python train.py --qk_norm=true --attn_scale=0.125 --beta2=0.95 --warmup_steps=135 --seq_len=1024 --train_tokens=353000000
Each number is 500 + 50 x the weight over its row's rms, rounded and kept within 0 to 999. Layers, rows and columns count from 0. Numbers have three digits each. The size before them is the row's rms in percent of the matrix's.

# up: layer 8 MLP up, 896x224, rms 0.196, rows 346-458, columns 0-55
# down: layer 8 MLP down (transposed), 896x224, rms 0.182, rows 346-457, columns 0-55
up346 099:565458447505501529528610503597529585488422470421476469558504469458594581497497444509482506516542506432571514544539491541536399523490481521469460541364574441636419587544
down346 093:445566484526458430531480602499437538455581526511474504424474449493550401528544498525580491485475487462543450430467534501495517536538516483595544398497494525450502408536
up347 094:481466475517510518400552548455498463528460507538484563494551545538536464445634577482522517548581456553418501473475520419596449454437374467555436462575474503493464480512
down347 092:467623513516494544493454421471438523524572427556577501498486487495403537551498483453538554499496520451613501562580513442481561507556486512471560504507524492551548499500
up348 101:495525411420534588553527463464409495467481501496568439528559509430462484454473445564487526608492501470483497516520451493465487535524475514561505479494460571538549497498
down348 108:535530486518516525503525553534494503495426461489509495512533628397497458506517490573590471515529554511550550420546443478453522494491477574592469465562406424517526471488
up349 103:494483477533486516430534493488506495400543460490511554512561471466525445491516540496490524468477509489530432500485458434469540408522498444474502440527417541515506482519
down349 099:494501466564439483501470467565509507454555525503485496532561569529520593576451509517444455548555509459485457505476518599475532507484599526571415438470478501472510406524
up350 098:517510511581543451476457467507530506459489545517646493585530473488504528550531546527453575468548561500439489541479519590439492479521546569441581446478530521510486446430
down350 104:520556428451431420446540482401513462525456486520493453461556517457459480508509529362470540405524438507384455505504478488515500518412433518524455453537510433551446582418
up351 106:444511543456470491505516509515502487411505498397559481561452563474575532456551493509511430403555522454546490454438516487471565500477623462544484467458475587520489440503
down351 105:484452477505598490474500519478422491497541426531461456482459501451496507498503545493501629473563504511513505437474469494475438485567422535440499380498522519520448467490
up352 094:579569524571449435549537485546485554539476482470474497496517519426544376495478557424475505505483541495520536511477540478528560506492594478421441495467449510531488510497
down352 096:542494580497494461460556505428454473474497506529483522503502493486532458531424519493408535518560464576446512536508458549453397493553582496507518442522502461502380555514
up353 098:464505535519484532434502545449467543472520599512497450475517566522552481526460422470474518518357466546521490505541487501566495486462522484484532471446519554408397632526
down353 089:568510507588482489499488512531535549561544482556477492559493504509532553525500405523498508454490493487423458612525503529502472549479498449435561534544500587576533455496
up354 095:502519516472521480456562588429569481412526519489459554523445572482500450455527482523457520549500530419501477524524480484496492627392564396488526406409459587399533585555
down354 098:477463467537547522547486548451414519561552540507541451515556529580470466476502411605492560529486466519626490498562413620503454397581436575414502522599437532642364483492
up355 106:488492494512523464412443574372521532482496477425511491554411519475583645493541538452543493453465542497509468415519434537432515445386483468529482475588538493524484598557
down355 103:518526436580465526532505473400472495557460608459541477413560494484435506442535491521502471466530467487571553598464568483532502456544516476524538477549493432559513517485
up356 100:360489461482460475485557561398614491447527598537421493563479497483461575452471456556444493619451521495619508619464489417473622511596485490506561502538538527493530489526
down356 104:507516503668515509366535519462510616521632501515506541497514447471513483523466469493480543504517494434512539400479609484550563534458523491517465517579532523492488475472
up357 099:440474457475436499421567460503480526494482405489468502512508434448542513555469457614458446531548526495505445539456512515474492486476573577545509515562521445475545464548
down357 102:551548513568472488516494506472467420494505495486578527566525553455549421627496520598492448486580530557449602538492478464464488511434482506503495475440502503437495486532
up358 107:496540554522422514488507528468516444579493469579484573538526549633467475520482510579513514502441525512519542513593569514447431448543484562529545500510480492475451507463
down358 103:415493522507509538464523522484572612471459556518414453427512503502494485504546531519535463537556511521519509541523459521529526535522392505519381409522514507501519601420
up359 093:510564458388446464531492529430496550589493386504500493517453386546535470523535503520505479502417457411512514395496513440524502536524538487384484500473473534584543559440
down359 104:446540499474417500447471515455496533457439433387467529442500499451537482523500516514500513537511532487542558501463514552441470492519528538483478524457475493570449465539
up360 099:422461521583544551411495469499482515572542492434546571459507481541636531510469524467503520552546483479549486536415621580493570530553535501476510502453454525468531424572
down360 099:552511538406530491476424514519504438494572487500510549559479491513444545464528466525544454465545389497487539429629511512534447502489441396456563522439490517444496510541
up361 090:499575521475476478473518508484409508452493502486496536515413488571440587484532556492472568533562487540513504546532490441424552486467489401528561455501413454522492527471
down361 088:565536559399502466570454490476531497495496541516463456469541458493493531511521502563496471421444526494436496478434491432596577453517515517518466449449628583479549489552
up362 096:505526558463468422541539491395402534537522473464467551393508516497539482600503405511509436489422632426518531470521520511479574508475523550505367520532582469554453511548
down362 091:479564511441586533413522514497551593443546494510526518514567489447453488461502531455549518408434518470392457500507511485499445489505464534461519528511506551445580453476
up363 097:461629487465512558536475470454459539424467510417478521495476493325464399539512531499531539544431546584446473499471453517531514584451415410458494440575500478463511492477
down363 102:507461464496467559420556489569470510656454464454420448499468520528550549446543431530553473496503503593511496457429525500564512479525537549476491507507478487556498511491
up364 102:425437437467460482538464500484440550475433463439489492442524487528501466488426512486499486470569490502392549544411412559516521501459528479415457549487545500444481499472
down364 109:476452430535525422350510496507479386468553531491501482542513473459553502453529431485537496507455484530432487486502462493581531535496480579475499462467515529469446504549
up365 099:507507434492479502483479445485542528609546484510503485455550500564521465486438557547502471566445408484497463496472577561421441595458512517499519437516370591645481427503
down365 084:468571497523415546486493488491566498530559500474459559489417492497538551507509522559443574452487472446438487464481448479526428438499558472590448466445527471548615505516
up366 099:484573532516480445483504519484483505514556487624479585514489496484433550466524478491513528544460438504474493472541475494502461496518523501611422359513538551495499521462
down366 096:466461438457502517448488545470548501503524476462548468536475516492489457533395461551417488439469401463516463498527515499526512397543533546529500486481448410516510504450
up367 100:529548588515622517478534575554509480498527503446535512564513503529501485574535561506472466517450525397484479530459478448519465547558485488538499462485449458482490474507
down367 090:484523525506480481599548502544459483554395474510535488444545502499435420456465562545510582439420581498392536464497512566539401506483458566578439489544485607466466542487
up368 116:486393454399504550501551429503454499504482531474469416474551538458465524583546514522596613590531436491491515539415465575452504525524565534588394510543519475591561507401
down368 112:510470427502581537547525486490421478547474507468550296517495484483501533486486563546564493489527415407423415516493576574512526472490544522554480453444583553543441586448
up369 095:445525481475534472511569477595523566522560436495424463443526452544573585467462516420564445497427584507619438517526528484485445516444487481476458578537435478509580429491
down369 097:517480551506527431432523552406465559544468538480478504464517532455615513520556469528482465471465489504417527554484420417552498558493503467510501562605459454545538594597
up370 097:492470515650453538466360465461475420501377507427499554464494533465503421419452543585499519469430524536561516542468507567501557533631576514518567445523423571517510426506
down370 088:468439554450577406441561446493596509552591477492629433518556497470423527576606527451458454486537468477537474486488507569593524396459538479505460562558468498499483561560
up371 102:580527559566398609485594588463432493573473390496508504518456448495500515519465565454542554447404610437410494410461539468447458551455482585541501593547426448484471527565
down371 110:554534484529474470441528573602491520438495564507475491477483571582500456462519518492456433459497484505475556479566429464428551430592468486514548592567490500506504620549
up372 106:526566589635514572512516529468598530475511466505534504557535502535445569546399532470483511503462550469471563446524494571480554485479564479581431509485433490513479496435
down372 104:429441395473523468461603532466543382514481509463550585482554524518491456483603529556434541475494471447426413488582405525457504441516496473449484522407443506489410547591
up373 113:496520487549488444431513477498460526488444458518443516585484512485534416540457493492522439590456425569507468513574521435450427505506484423533472532367481447605411545580
down373 117:514465545486527482449448520564529530459515527518466621436463510514526508492587501479465592429472513531588552531471524442567461573531524511565466516463504425434506511528
up374 103:517518475483584556513454545462470580533521481518554506598430671482546454506450465507452520474560491516444493486541621480398458492449428442509537442487521435502457504482
down374 085:475426438559646474479567530454459446511476543505454597510471472479474480434485556456478590533526365567548483511535422522508515565527514590530436456490451450514519494516
up375 101:427360485495491518455565548505452551518477525381464532540465467495591532472458498490559457558516505576519456526503457523535605474587521553463499574517530402389517512458
down375 100:445501414511467470503458459480506574471537508478457432523478502429533500479520521482468546513493555525512564514475474547529498567569514510575425512521505549477512513468
up376 104:516585443547485469516631463553516473472485553519474550492520550513467526440542527545489544535467491560507508445453513497459505542512526581608492480524485534457528424449
down376 108:478452495548519521497522504491452461406480463579547505532457478545557490529487468476490501593488513459527443499493595568556546522450487488489543508618448459566511535544
up377 096:561534507450515462442555505528488486474551584483482416476400518444514493520479553489374511436511438417527515488519519541550518562554459444478496459556408499492565458507
down377 092:411449533565502484550396461619507625489496485532537501601536490506524518458561477535463503470495520490522425509543441534549560580506502591477522385521602551490548531507
up378 098:435565485483417483423413358572478503513486515438470558506527555543540602530537536591502514495534511457390434592541561496583423529502453461503470563400501540488507543504
down378 101:475436566490496533472545543425507504466563476543509501455538420576521553421498503485531541535558514466488539489529390493470474508582504514524597461495481449433417555528
up379 099:456474545474523462511515547435515461464526439447514503564503500510545564480514439508533539474608409493571526443502492600524513546493383498476504531464497557603496477470
down379 096:434565510467426563494538557539534544471525476501475525522480536529445448534504529500510462486459536499445584457543464461610513545477451453461460577411510483452331583503
up380 105:468552516490430533568497500473430526540546576539525509501535547447576460581479407524480502465504412491430485506436506495583432457472439611427540370556533470465482445513
down380 100:568488541441501450551477525529494493521523511474486469534498515397409546416576455516549428423456586486556546520497528572416434403488554528437445522477404464390426482462
up381 103:506564470396538420355505545455571563490545505567469558560570507597514518460555444532619574420511530496494477504488553468404450470528482489501493415407458503541537533472
down381 107:549466478454506461433497535444472537551565441495540515525454487490515539556480455475460441462486528523507520392483515511532385590489439590497414524525470499498591488538
up382 104:464461478533442555540491436571500441499594542427537540503541541488435557500530518566599431528456511482590512536457445536597536529508511461445448450417584498465419480512
down382 105:417527500512489493464535447500527533376491427522450500496496501554530491520475465550431473594532519457449597553459456490416541550491464551519383451412507503632482411377
up383 090:458516544540421620542495553490445469532499432403503617508551572432442485522489457522406474604530579522476496505561534467343467453532548445459533427541499510510416460507
down383 088:570464509540560524514427482566524588496401552543535477408431470491530476473476545467526483458559498454644491472439469516531544514378554561597468429556555454521553487524
up384 097:480414529483465497587481494476516569540526535479496504436556393479452526527441538479489449445552443573564551515522414461542535522580484585482565539481493470531574485482
down384 101:491490459463491560482433440467515538556449531519459486422493558415505408375496482449465520566486547452515500495470478432533585498482485587552493451387458584498540547478
up385 100:451433632524533481487554491559527504497467510410496456487584530485470545553452458483572607502511495534522447493616464512633494432498499472507521440547524571535529531460
down385 094:590481416556554460460590550423415488436512507551561512524443467505512480465494483488510486483429516496510550577497605510559378474470472389464486503547494539540428490546
up386 082:448478455526496416481515499480497483482513497535513438489491651471449509440521413529486569575352447516430577569492548619446524424530580484428578492517490511525463475457
down386 086:541537538404424528487445473521555497603468497521446495534513486597588526466534496563417445516474454486521440470521487516525529496405449449543442416453572463447475515483
up387 110:535471532443479440495548563476569517478499518416456499585474465494419476512567475493574361504491514544467462526566431505510514436558469481554583479547489394463503520457
down387 102:504431490480474472434498544500453534600478493520508408448474550493469409478553450538392516461495508555494450449521415408546518523543496527548502458521431455561517502509
up388 096:588464483533542554447547470394471444521493546520513510425511506651536401459523571579496507487547522457567483548475475532454552542529521451491602494504526447480532461510
down388 092:550511498502443507464521438515506531519431552526536549469505554472594458568613551630468513474512539544551551486515519520475530480480460544552424490449560521518574495490
up389 090:428505530516501486551504505525424474556506478451555568567502451600524529472549479432402535543395581536495518405463545509366529511490488388511592476638527475589578493479
down389 090:390493470454608427505515523555554518441501451498533535537594444501636542433472538424511519522530461470527458542525455481528566508389478587515604479433470494474408512442
up390 094:540585490605502427566580494473483516557534523497541619565538412508498531546470450420459479549404505444505509478532451523576577474483528449523530462534439519515525621461
down390 091:530470516438523523513487492441468463412512500512518457472464475461401534476488458496443509458559433516473536385491404457615463520502516416562443464526477522558449476460
up391 095:482531494563501475437492515475506532521489594463586531473416518554563484467452479451486504469526459515538449460418553494576516560469596486493513546476442437484563517581
down391 098:554448517611496436448443434507578518556528460479512423505455494531452530467535562489585543480532545599459474441372486477544445478485542545563512496500588476454470420517
up392 090:472433529508475602441446519488525497498436405522495445540543466474477420474463448588605588485469507481485450537529544652524527451515549525489597545456466454528564463499
down392 083:490608434474551556545446528484460551504559483570522563419496441512523498514445571470482517463532449417491506569514468394426499480438444521347465547501580527420517567496
up393 103:520427416534507407477541551465424417509516512477489484462452501419461541432492481560438438469490447524533455518600466458540530466501523474546459436483508481467477587488
down393 090:546521509423455538461531579457417448437448517541579415470471473500581388521521563498520584531378578511469476384418593478508581507445569529482518400543548529460505466480
up394 090:447532497489501561524549555488425500477580450420484546491492637466348505533520587425475474623479423461537535443470459524488478477469546445447463482479529460495528484484
down394 091:505474569488439551455414478478562380508536514535492514497469522563432584520477534419438469506436471572523475449422452489629470441415460501411512546498525519487486494593
up395 094:440523459466589445632470486504507536487501500505466465549470417539437589604486474637486404431456492554546498561582528503545500525570431514420528478515403479429587528550
down395 096:539526459566410452465551436531541471514487515491497501475579487479514496482540502535494479415616501496453434506543497455420488480453470469533508552506474484495433490482
up396 099:518538480529431498574456504489411544505566401478536491430535461521506493480552522511487402514499479499595537433616473479532458506493520495535504480454532433469482527507
down396 104:429525422496485505486525530544523559497424655525523555523515554513547512473534511521479507507551519601482561549448469593463551578520526399496542510441515483445410486578
up397 102:465446558424545435382553484497469546537508463479472511560512503559488506458597486537548536566549474509515491498497533579560475513477517496538494497436497404521474449457
down397 098:409551477489448551466488391494511676467480446461666526576538530452489423489559541441543401406482545527494486456494556331445517537518482568554472499496436565508381441508
up398 096:554518526466594515419497531337392564475542548441455533572487485484488456497500507532475472480492446498432458445590456518394576511445505549415536474479469511641487549416
down398 099:515526493506532503603496500611481545475564359488451483515433594582483454589529459499491480478543459531467534425516514576441461547384497500472470520529438454664415530460
up399 098:440456485459469481500529627534387508460419543510580467553490448499477456450461485513527420466368574481522459577465571528478481582579453504511429562531515514469515558414
down399 086:489476448582520465427444460470546545417482480384511559436564540539488576556474517437556542430458605506481588412526454559408494464511555483492490513566412524534471430522
up400 112:450624482485452517425460538582463574539480486450547542521579577462536469558537563429477518359495528414500522519522494488417580521474484549525496456570526588591498453528
down400 109:505575555448489523544570441449490469462586466510457466432470551475523474577633438455559549517516486525544496511415415483547503497497451362480587535510513473512539530517
up401 101:613510495542551433556520476501525518547504453506531521589594430653477536535552489551473477473528535514493365507451467455361507522484406410425418559477556462512492557505
down401 109:504501503466584455492537523553480549512559427529488486521487453464523478443451629392457535461559496379531493509522461546447568511559490520432552417486593445477493480490
up402 094:474547448644483500496483495442518478545513559515594523467512605559574420551505491455508499490436437422465552579552468518503559546557517476444400517591585408465500523465
down402 100:490600484482538446496448529419435464456578541504545526514468535532566544550436472525399552426537444480522440512495551461517450573589522386595500573481466495397430460449
up403 097:405457506550514530485531487458448522382443536535479521463549460564481454525486489497547428523520530546516501588614474486488503467567475469438590568474376536511568470498
down403 108:589520473544492523571520481492591521560488514506489438455502471542569465455486566469610612570500459515450445494492499499458537495519551544522518485521503548586505567451
up404 095:492551498475534453590589629513580525463560469552479524421564423526538506498423474547395526484520576514515424531499490548499407510518454547560501471405614445611589583613
down404 089:426543499509453440475575474474507536477547488416452557464468401453539475582517468533452482547498509520495541533520588462406550501464525500444458485529388490506566497503
up405 107:509489486499499566387397570528547495465456419433446531450490488432422501575504452443554513519512533521532505436501530542527462503479495463550517481419524558492537536453
down405 104:456523472425393562546514502527502481551455513529452541569555519521457582519525420502477599490572524534533489517576498556493459469486587565491489467551555443563583402483
up406 093:543478515506524422534539510575492553530538467555536495447577432495394494542423467447493474410480475486477515518521464479507426483440548451438439374509445411544508568467
down406 095:368508456457482590562480537541496457517434546484486474498440381548570467519526446473456441548456542472522548553464555559569480483567506569537556493514513578516515533422
up407 096:524512445502538544479449432507454519476450461481418554505570442578532433466545409524419500447559483471510444418560440453512495536416528502402522526605485426485424505467
down407 102:488541454467532474585448446596528483511479553520457578460527482401552477417525473557482528456463548512534448465512501470500459528480548499491473493431504578622380412563
up408 102:546553511492545469610500500479527472450479537489550428529529530491470455472567526460531465510458519474423576472465525502591463517535531480519505403540434542469471445467
down408 106:430517457470373459408560502506463462446538503498436479539526480523523558432582542516405536515447476495435426505444577505469477514516468396466531500481489433453384517542
up409 106:545490501522461440538488455437529487536465502483546430478490560546464414439489467504522489538441425575510480628541484473544429375495422459466463475575526497458434492460
down409 104:387583459456508481476565470484431518576559491504436459434479508503548474449420487461504450504525479469471537502474570449514487458453388522460445379527483495557492489464
up410 108:418468470520471436475532445581484504493555504476524591446519502460432529517535532471468538451489499560459563492522617564512644384518476565505541474504349557547528453439
down410 104:544445470489593495553488487428515474477535574546520529537505505609547521539507490404459544565467515524562480590500484533536372597470493485445628471483516485498557460538
up411 093:476530431592498460589492484485466495391568478492548600439542481526456520445579455517532453437571500496499495535475434515471601564492518436508481534493524523516513468507
down411 099:425563384492507536406469488494447559544484554601482508391440602445615466413572477485388494586483466460489510508499505443499452507433450444604435508471494489446471432498
up412 100:520508408469524421476511484590590545552531448470506526524447585546472542508417486457485416495458519437402472543445601523537486512472512409580420497432621565517423572511
down412 100:467495487490560524511552498433528423475560418485510478518510479468563560476415485474505555495460484487486502401553569440496572516431482468497553567414397488540513418538
up413 092:469565527496459448438529434538498498514579528520504529550528416518410510482488432443455448466529408509535520502541420545505508507512536390523545449521407505548472536532
down413 097:442469444407481540469520494487449395438493492551472532498399530467509451552505564510577458437494472475422443545517544527498498560575482528430503464504552444488388439484
up414 101:598497451458488430543488435499380500512515463548511488505459503516528468452412440531480433464579525475507460520469558493483598605497443498556427533397484443512413458398
down414 099:430473542554424553509528544497443566459566485513478527447608486550461508480387514498529570457451509549504487522495435526528447460530434426520528496482494439514524457554
up415 102:530437512485467515517496482517532570514557549534581571463546403516428528544552426505400415532507487442529458532484510473504414552602434557531563623587539515438453476455
down415 104:502484441469590519530474539490420535500464429476496501524502339504523479456506459554563577498465486513515458466595538427516528596467517481494535492479453525514448515388
up416 109:461487497478538523445550482504454602558473527498560526569430576415530411477466447422480440482565465635545450457545518523533516514459504534532526483549523450475549498466
down416 097:463515557478431507443552524442475471524581504561542531481441459480491473402515424477466404523525467635519406448529511513487540476469498409495502532531541482443548519532
up417 110:566599463577461394625456453440499496502538532472464459501524542549629451397487460520480502564483427433485551472458575458488492495484466493499601413397505514417540410559
down417 116:542477526469652473454523485474536524494489586613429566457431497516488496446381523543476521599544581477487517594421530458484514560546485507492535492586421439482496409542
up418 101:508538509498450390443402585552505541439483496486535449578510535490482597366438495545509523547542514497408557588495482438405466443458481507535415519552517472402489532433
down418 109:526517472464602516530542460452615515517481493493549592591504519454495429484585556529630533557470381479452450544534482481480471564449487542574464433508452485562473534494
up419 107:537498452478488552518550518532528577478427569452498463435549449462532514575533634549406468445511492480475426527513481402536484521509542485488439548475610469562475481495
down419 101:473482480516506450486421485572500460440511493530523549538498425462488523501490564562498470647499481514520500531461428564477466457570406496522540451554438512423568428525
up420 101:483510553510500566491472439523520564442428522497477588372483536437554481477497515431550470529543497556441483542429531488405514453496417591392580461376451483547555500464
down420 104:458485432498490481506513475576486512584522529577432486503493552541492536561533435510450469555486472378492512462462469466553495446401413447478449406535556571385480545468
up421 109:507495373560491382471491545514402467489459497495545546551485504515493603458507447678524440521509590507587430632496534461528539558478422489458505543484499485475519578473
down421 112:536507456499538558331446480611585510520429423483462528562486524536521516474412462484482542551492448477429540483529419487479519542462439439496475516554545479552569439546
up422 096:548423481518493588529428515511481540502465544506410575495469509446453511502494612560584414603529461520542458539498493567541430476544536503431483438516503475511474464540
down422 093:471501508399546502465566603451414531466486570559452455492511465512509462453503506530495458509579528509474441479438453432503491538545490427555521586582559527472588447419
up423 101:513625540432522487474495592552520553570536424471549512454545440473558541563388516654393531526533519474489427437490467512518539382480549482421559522461485520614488441487
down423 097:500493523506552466497498520417483474429518450452559508513373504541463410417577515460461546494496529495511497559538444494522539514538496507482494524515423464400506516516
up424 101:520469596530550444539535543490492529482474460516510409505469538548470571414537489516559501489400494390483573493547564426460519540491476530513560470442539473392445504639
down424 110:465487483470497522587513353481512542476507528469493496465461542554377602455431520493396506490481608522449486513521504476523477587454466465423541569608465501535515506559
up425 089:486514635434434542551455441454398527573523501489419584480532518495525498507612483592501546455632449477602548492488558501437543462512603527483434480564450458546472547508
down425 091:480497579461509445480498484522499379495491537607392559550555515538513611498527580607585455528539461642502496499487486556554475478411551482575549518516537463480486512568
up426 094:469498527513583475415560644475546432437507444393483496451621509466438537509480589554350473535408481556524459421552556519398497497486566590540492499540479491521440444560
down426 101:608518493440494448623475473524506426492496420499486521492559503531576413533475577483499427479440516513555562390518439447458550477551473520484538490412495464535533523440
up427 118:417524524438527481598563498519506417513585488536502429457555432514478424506508493444401521579584440453569533560552476500486439490521518471489528394534436487501478597418
down427 130:476508553497439539483545565508452465510530512570468509548543419593558453467465486425377465539602358467533512576572497468515532497543563460366568555503527488441528531523
up428 097:506490536471466483520525477464504574371562500447454461412552540554420502580566461478562472438542427531503572446491481544451530530400421515484564471601594553495461444510
down428 099:495471487486478516467452550517498575480492531491480500444494453487497456571621481483531435539514523399494507523514428457476531501480510497480389523545479525525531567487
up429 092:498603505542517532543556465568613439534477480440445550475523517453514602505491449453480494632535511442540512524508547455469552441482524524540511442519445494431513530567
down429 092:578494456498476487474529532502509541584485610568520510536460474513482488526459526496522490480478528511579628417505497440433489462464531501562569474458545541622525520535
up430 106:458551449522378519518405494476493469560503622526501524397487586492520518464483539407560483505395491468531510453485522568430425422567476460483592450608501411461544491478
down430 108:471522482485461486500427496478483543442559410464528407447457580422570523560523454411509465430544593496439589476448479542443516435553481647485434416541451564583523445435
up431 102:551522495423516436430513519518521466451470436499463511559514515547565424454452453555470508477503472476464436433531571450632466547519502547543483444425630455507445551446
down431 102:559567467533543473508486480533502523581558607467504448507465419485480559484469492493455475444568506482500615385573440480466456506506459448476536626560551475541511518432
up432 104:503493516409494473524407426495498437544432430418483510491519461410427579531485548496512459501573497463480535558624510439508502356549497487561568483487526476517549524468
down432 103:467577450492437416475421463525413426504566562450526464487460476529430536522534517519471460515507510547508464507517510585538454455504454593507448513511466509485511402531
up433 095:505458572592398506529536497469467500405490547511530516517544528413393579453496540543517509523490530497463452486455493468459490539394473514558464476435424471438567553493
down433 102:515537515567535464510596543474503548533552460565445528500493544513577543548488497535649512575456438429436499568532466507529562522511485500506534460437425474514512509558
up434 105:503542525550474472504472547541542512442430473546549462452506505394548509463467567455508373533524491511442454516577593505456448536510478519459535538539500510439594448466
down434 104:471546465532492487521509573531471523471520454533544498477599481408514487533476384512496500477523487595528578428527617561366437510479512576464505371495418605520573585560
up435 093:536510528596414458451500495455483405452524512447472583490493560520503536463485510517428525562498491464542495614583513470480528546512438436572510409525462536496481511422
down435 102:491473580496420548462493407524446494432493562568501466458491512490460439474582546518460513449463561533484590410545434465480590426474541431527448585501542426472523387618
up436 095:470455520495529504486477522494507417511580461605592589500428478529506509558513541471457544570552554505518443563517603522594501524519539496508582555467377409548505429494
down436 093:501513498596520552519541482487480470466472483573462517498496443595552418467508648473459499603542501482549543577471480508528373425475540596523511476474506411488525417479
up437 095:514558434473513495584524485559347544485415553408513539584473460482508506586492523561501475396487497513474463447494460442396479495470505572442509478573445556462515527471
down437 096:435542539612478593476498444469520517563535458520499421500423551488514533496535436515559523440576496501414468511524480425558545647608398497446495489484563449512439512487
up438 097:441509444484457470543450517513519532418492483532519531503565521490531497530542555600517433487530578447536460576551459547536476542547547543534522499443621433505426458437
down438 097:509518552509535486469506435506472520544460516489610491488530503464466460502474468469492570472592484587587585490430553522491510547398480524503512395554378565482517521517
up439 098:530516513492544430427492535499538463519581504440481553478451515497516472528563431447385523524518439520503466599505523419556523500508475573449476502581524561451471474511
down439 109:472444520478590516574507470440470481538540461431518478432532441360530500480550443571542509520575459482524480525536464425468453455530417480437427516472514629471544454557
up440 103:547462488524564516533577473515541535408505493547532542444610460471442484461434474507482625555456456542534458486573514508509534556594519428492518473569481483483471517528
down440 103:518477445487459545517451567515502535472544486482540440519499487416497610586642592518537496426472520460574494581527501519452563539614477444506609520456513482514491544494
up441 091:528522501508477479474559486457472450549455431539472577548592511483546466495427448467480558483512524564505463499507601402479490627508492518493574461552524486581499522501
down441 096:541536551371463392454463421571476476556420469515477446486475519458531474527517470517534452513497436499528495581420429438559436459477516502526487431488464472481584471475
up442 089:508491385546507411544542544496435502550546527620540522444613506485449510522439512482537548462500422557520485593541502460503545484615443514494581489594505544521404435541
down442 097:573473535549446510434497647474514423562458520550457494497329483588562452469451500497461524496591555463531488491490357514518463564450493458419441494533489521531522451548
up443 101:488519437475534417584486564438487456522467556482527510542538507516494500385457514429526471394443506549494502598546495578475487491514554568463469522482461480415461512548
down443 091:494500591650555523468531462524567453482485428509521564444517454315402505515459453580479630487559464457609524459439538596486627474484505450456489505533471587521511485432
up444 094:442537477563449425465468537487436537448474521479483454428499502453374552543515500548478485531460443500506494573462493421538529486571517475612547608492535521534617595518
down444 092:531496483512527522566459544455538456542510480478437603411447435499484497511472426549547586608508455550594599482511454471491538526485494459566525479480459525550468475475
up445 108:540605575513534526543438463525430511520561516453422484477496434524460487446490552581495517554494509522512519512526555470465456508618441472566496548536566453461447463353
down445 100:449507494459549486490488491489552431504516537543463511448540507555459518517530444442465575472486482476517666437453479482493433536391508524473496435457491519479580462556
up446 100:491527565522487506471508462459434514520515493517481501437511470499484553516446402427451378468579531383470480588544536462556485496478520584459502552539530485505431479485
down446 100:455526531451484425485417472556533454538476481476463509500321504486499553493560472471478533477518525470534569497581434594416575484464465563572468458489577505466468451446
up447 100:511394456510378533512457595590521475490486460527569536503496519564477458538435449578465497554503502430540479590535440434524484535418443480511419475623478463527543514554
down447 104:452578567525503536512533476416498469414403497446488511485409407472534530462539624419489589541446536512461420543506444542457510453551388434419496498482492480467563514456
up448 097:443537514498494518607546571529613523441551519397445542443522434545528415432440479437416528556471487486493501483518530489547485541529553460513587506430549376463539577517
down448 100:523426532451504449525508535514409470562507447490451493481423549435468529493503531539520425471612578575516540433444481507513510555562458573569488435471504581568471506532
up449 097:549460517461557428490537540478471446596562495513456504569569539488542407460489429584427600490501445543499502507570476509506510522536462458537509516487540479389484435486
down449 092:395521521586603542452548511472505532444399488519532492491470484557408513508411533472472457519449473526429660467389455490442456463467456491494441509558521473466575479415
up450 097:505447569521454589486499503521473444436471491539574561514601538533449493574514516442542469529578466500505602425526539533426496497540543490558548438582504519515471532450
down450 094:549472424521516505492581479528501455584545552481532531483527534542569456588525467528563560492512550588419559414437471492497503562400469479481550479504496520525456496508
up451 098:435516503457451479508506504508484452564497474494523444545592466481588450558513546499439458430425434479510507449556543400490522463565527422445521491592506550458594547513
down451 100:446489450470492475570525501494510474591480519484400523451518390538388499476516432512473466519474438471517499480392464422501509519535476498535451472522568540458444500388
up452 093:507592551508445445461531526474565443478496501447465399621481482528456487525484577578460501488466444494502468469521401489458373538503556472444424525519503522529523462536
down452 101:516542506617467539449527437528436509515414396472510415549607494460511455437504581437505509436397411541599539475372477575437431485413550471509556518456467441417505464506
up453 095:577505591466543424429509567414488489513515531490468528542465598466494491527592519538552496475442487540502586489535448499450555552503485418563493389606629450472496470461
down453 094:485501535515477497484553543604511509539554488473527460472520507602568465485518502507505453486545538532487532476501504521520506480576416586444505554541594588566496631545
up454 109:473420496565579580442575422485520506478542511470584462521560503494536575501487531489423511525540449455481497556456472495458617416449577470414540538603434595489547439508
down454 104:443468483481465519466437474501513507484483421488473458399418574426555503499559477527427477575639499474477426601467491501507435551482496450445560450478465480509535515447
up455 092:410560628494625440478473482442498526551449447462481570530499444464513523407454492545572557504460486626449485466515435533573486526509564478437498517407493482480568570465
down455 091:598461500508431463552436481493526507563529527574551568504512580514536529610468544449527485465569533557510571421498475535409517442458547512458456424491494484464416469559
up456 098:497509561460426451499437521433501511545576519465459523459553464555421546427444564496493405542417454558611504515517501445587396464464531481494567459530589468510549514515
down456 096:456560487505520461403561467432616557516507550475445488639409569516570556420573468527543534474523471430496499590508545434448541491473509389497434529498448520506444572510
up457 102:433506477550482497554500486528491512475555461412425488557448506480492546512436507437549535628421549447504524498478524565487486544442579542460484555524444548422501510602
down457 104:527552518541499501444506542483527446457492468514519496499549541508580552508607520528429520415530574553454470512467463497551554471539355480432554423464484462529482512449
up458 092:503484480500520405558552576460482466498424442470493523555412462417454506495515465566587503539444579519584526527450545481488515488480546397428523488478532492510540480423